config.toml
num_hidden_layers = 10
hidden_size = 96
num_attention_heads = 3
num_key_value_heads = 3
head_dim = 32
intermediate_size = 384
vocab_size = 8192
hidden_act = "gelu"
norm = "layernorm"
norm_place = "pre"
norm_eps = 1e-05
positions = "learned"
qk_norm = false
attn_scale = 0.177
bias = "none"
tie_word_embeddings = true
parallel_block = false
init = "normal"
init_std_qkv = 0.051
init_std_o = 0.0114
init_std_up = 0.051
init_std_down = 0.0114
optimizer = "soap_variant"
learning_rate = 0.00381
beta1 = 0.95
beta2 = 0.95
weight_decay = 0.048
lr_head = 0.00652
warmup_steps = 200
schedule = "wsd"
decay_fraction = 0.348
decay_shape = "sqrt"
final_lr_fraction = 0.05
batch_tokens = [8192, 16384, 24576]
max_seq_len = 512
doc_mask = false
train_tokens = 93960000
max_steps = 6495
dataset = "wikipedia_en"
Each number is 128 + 24 x the weight over its row's rms, rounded and kept within 0 to 255. Layers, rows and columns count from 0. Numbers have three digits each. The size before them is the row's rms in percent of the matrix's.

# layer 2 MLP down, 96x384, rms 0.179, rows 0-95, columns 160-191
097:082140131120126119155119149155137137154155103127135146131092123110112143119092141154150150140132
093:094121154104154108149121089122165138137167086115086117128118078142146121147080142108092082098116
096:156128120150129149144130142116107137163127145104135141131118124121162100168145173137115139110121
096:090138156082110122151154090122150143090115157122116125106188102129102142138179110094126165120132
099:130112129118142140083103150104129127150131086141075075128104105140122179123088143144071100149128
105:099146132156177129119120110116142092135132100141118100103136116134164123144121144151138127147117
115:152081136141114177146095147129122137127095086123146141124083142130110138095140109184166113121126
101:176124129096122114110136105124140087130132134137114145086123134108142128116141133186102164156143
099:130115139144093142144142123121123142139109129152131146160124127120162154122138144133145146100169
097:068097124126146159120125127165147105139117125169123127149079127088113087134071142090150102170132
099:121133123118138192119083154083131128147147111123180116118129075143116099133100081139167096168099
089:121129072117153132115148104150138112109106144104163112107138128132101187146091156137140160150133
099:089083080150136116119100100151135125132145129107125133160126128130128109155116099114173141150151
105:126160113145100138116108146110155147143159121114090150152108120137142104130067155167128099155077
106:153148141099155159159113190149116159117146085098107154133139175110141104142176095122137154162124
103:105091128088155083136134124148117123153135128128136157134135112096168156085137104071146133106147
100:119140139170138156129087117157131153116069159150130125144126110161107136109092135141153174113091
094:166130149137127155128130150105163101167094097099104125146114130131107093121108153117092144082079
106:117095106123115126141090097028136099130105090129118125155118072131102094094129124122086125157128
089:131113071151189129100121101117159095158094113115192113112127114148111100135141123135151131125106
095:163108109103135164086128148128119075101092160101118131134133161111151133174161119112172141135103
103:125110133136162141096122106146153110125108135152107118150156117106121103147097089129102105095151
101:126129102114158116119094146159117117109124167128165116123113119136148116119124156157143127140102
101:101172119147146072113117138173111193113155165126113167175115154123098082122127129178123114070142
107:127141122145195132141099150143140106130119113092099103165144142114159128138077121114123094108159
092:164100105155151177091080120098106113111154127121114096131121157133115133155122145106131158144111
099:107133125126076150112151103120118109088108154119088149107135140104078126161124172100146093091118
106:111111112108138129123107127146118118113080146139117081147143115110111065186069167124151103122089
094:132141112140118167119119123126125167121110102140111136129128147123087215136104140120145165149135
085:144090106133153086111130162113169107131119122121127152152113165165144115079125104118093113131128
095:141096107127168118113117131127112155152135150163157162109087164135122126134128138155117164133110
091:117132114134168167110124142087152179093126163092150116145138113096155109101108145118131101177107
086:143062103106101175157136094115115137131125117101102120140102126156161149145144120157121102118093
090:106123134119116139159099115121081147131111131180085158122114130107119128182126181098159114148123
100:121127136126108166121113080152153151108155113137139152157137144118117132123114133123118083180114
096:103098111109172086134136151155152096139117139109166173110130155124099113151070132089145140110115
097:142133129124162151130146155114138105164184119151150122133100096105135134120159093123132110165126
102:134150125105129182119120127088129114131080076112148156118113111106168174086142110116133113142101
104:123131114105103131121102130115138136159135136145145121103122150126114149155146163109133089108110
094:166096117122147134130137126143140099135144173092189120105106123117126140151132145131106094109127
101:124181110087072117138131121165135139116158123110114140124118102131176104155127124137145104091130
108:139107098106118139133129115132146107137103133143158152172121104111142131096126118118133156111124
095:081156103159156081159115187164130133166095145144147094150108131113163132055166111136148157090137
111:077107143137127135122079164140154136121143101097133109137119143128207177107131138103180128121146
111:144130109131155134148102085156116146151117176094107122165077129127135118150099168127091131119148
100:103128119114123077122148148081140133176199143091132117134125142132103143154165137123146119143134
099:167131125145103134074081088130153086132126202114132177121098131145126119135129172160123165140144
101:139083081149162110143121093085134124186186105145143109151121112129082062122094109092143112194139
100:084112131137084078136141082133118133136079144121140126140131090143159128127103133131123140117089
098:133136098132110119140125137141078125151183129135154119118133125113131114141111128160113095099115
105:159137100157145159128126126091152088133099141123164127107116123119117175127148107149125088150110
098:149111161143135133121148206089186136129123092111127102122089156155138082121140109162115079118106
098:127135124155161098151107108126131137134160174150184102107112141166115117147103104136117140108122
098:111112140141112123142106126102123099161142135132164112113110126112140120088114101168127127151113
098:142129141108170143117161127139156109107118123135127113155138131145105096119165119133137148112176
107:108146116122127101100115054130116151113128150141133147139119156104098071130182133107133129114148
108:150118102140070113123132098125123124176107133101130093150135105115160103163094207112137145121123
104:135133072116178128116158160121130071114128136119089091146142155125078134149091143080106109132127
103:105113114119155128136113151126123160136142117121085138130090084120181110151171181145123109119104
097:152145134143114105134174115116131163156129119138129112082104127121142106107161107121103119174119
102:105116181123102147149103148092137156149151109138087133123133150137136160151090124105140158125150
093:139135135169090121130124112150132144138089203123127127160167156138108103131119157158128119105093
097:155121111139091142131136106101141154098125120166127135144146142161106164147098087116138148194109
098:138119137132142128109132143132116161122122120155144167161143134131127151125184069113132110113151
104:140093133133140153125169115063106099119153091149113107113097108126117099080147106156082103153114
089:130124116124150096082150142145126129160157143145100138137105094065125101176107135140113161101141
097:145088116094150128122097123080122114179126120105092142110108171162144107154175121131144099130121
106:084152126125108168113155195086139147128142109119119152132139144122162158121126117121126162155126
089:111083078109150156128142124097135134108100146100102117156125144141114135132078103158061112140132
105:117118178130123081113104153142163158115108138130134105175148095146161179130099152134160079124145
100:076115121157171158117118150122139130131134124144116144158117103164107151126095138146128092075143
098:125099109121167133110111148112135086132160138108096137141099104158125132126141100179137147129151
101:127146156142146084123110162154134136121128175115133146121126150118129176115104136150127108120125
105:151118133133101149134111148151118161122117149103126108147119132127137139114161186139096115151115
101:141132169163128156127136173126137103091129139130155096115124142119146117144113077169127087173138
103:102150108134121097159120100105112105145064132162120152160146130140115143116094186116150104150097
091:118128125120125119127174101110120198114118152141133151113130154122097116171099139141128077105166
111:157147139139053107131127095152105111182129158136128139137119125092118118137107125136156140131071
102:117114091100108082078124117151147120136095148117123137119125102139100146118135150164154116073120
098:108152124140102121113151106158137137100137188175113168134127117139143103133153150113151128164113
099:084120131154122122083099137101111082159149094151126148116108130080178193137155129167141102135120
088:132150120099151132178125125133148154200175107109112118146123127139132117108147086130114136172109
107:138132131118105115191118136106114139125124087141156112128120115147113100132092131088134110169119
098:113138143152101092109109176117122104122134127179138110186118128127156152143177127108115107159134
104:120112140124127106170146132147134140170134113140082104116105105168148130117116115094132076110099
101:158116156111156122122101148100141109143115118145163126147117107119205159132129082126090147122118
113:105138107143144119137124161136124114104126095142155140124139148133150146103163120092171080139127
103:106092150102115154159098155112146165125116117111100106114112115145180123113124151144130132134109
093:102153134134146093170122144140131088125071118098175078165113131108102140151108166127180135113155
098:107134110148135111107116135146094134086086114146158102132132142090162150082069130081109093135171
098:101131109096127073147099143132119103112120168141153128143123133136137137090210181090086139096144
107:150136109109131135155122127117131144105132168163145159142115179142098118135140185098142118091119
108:143133121147141148129149122093180067114173147155133113124117087181123141125136157113090114105159
111:128127131120137104120145160117128131121148117122131091148098145125120144091120140176138123121111
100:151104129078109087131111080155123113132093109110156155111085107113161129123130147086110067076135
100:175112135122146088140137136101135110100158098166109080119102128151112136131073087140097121184135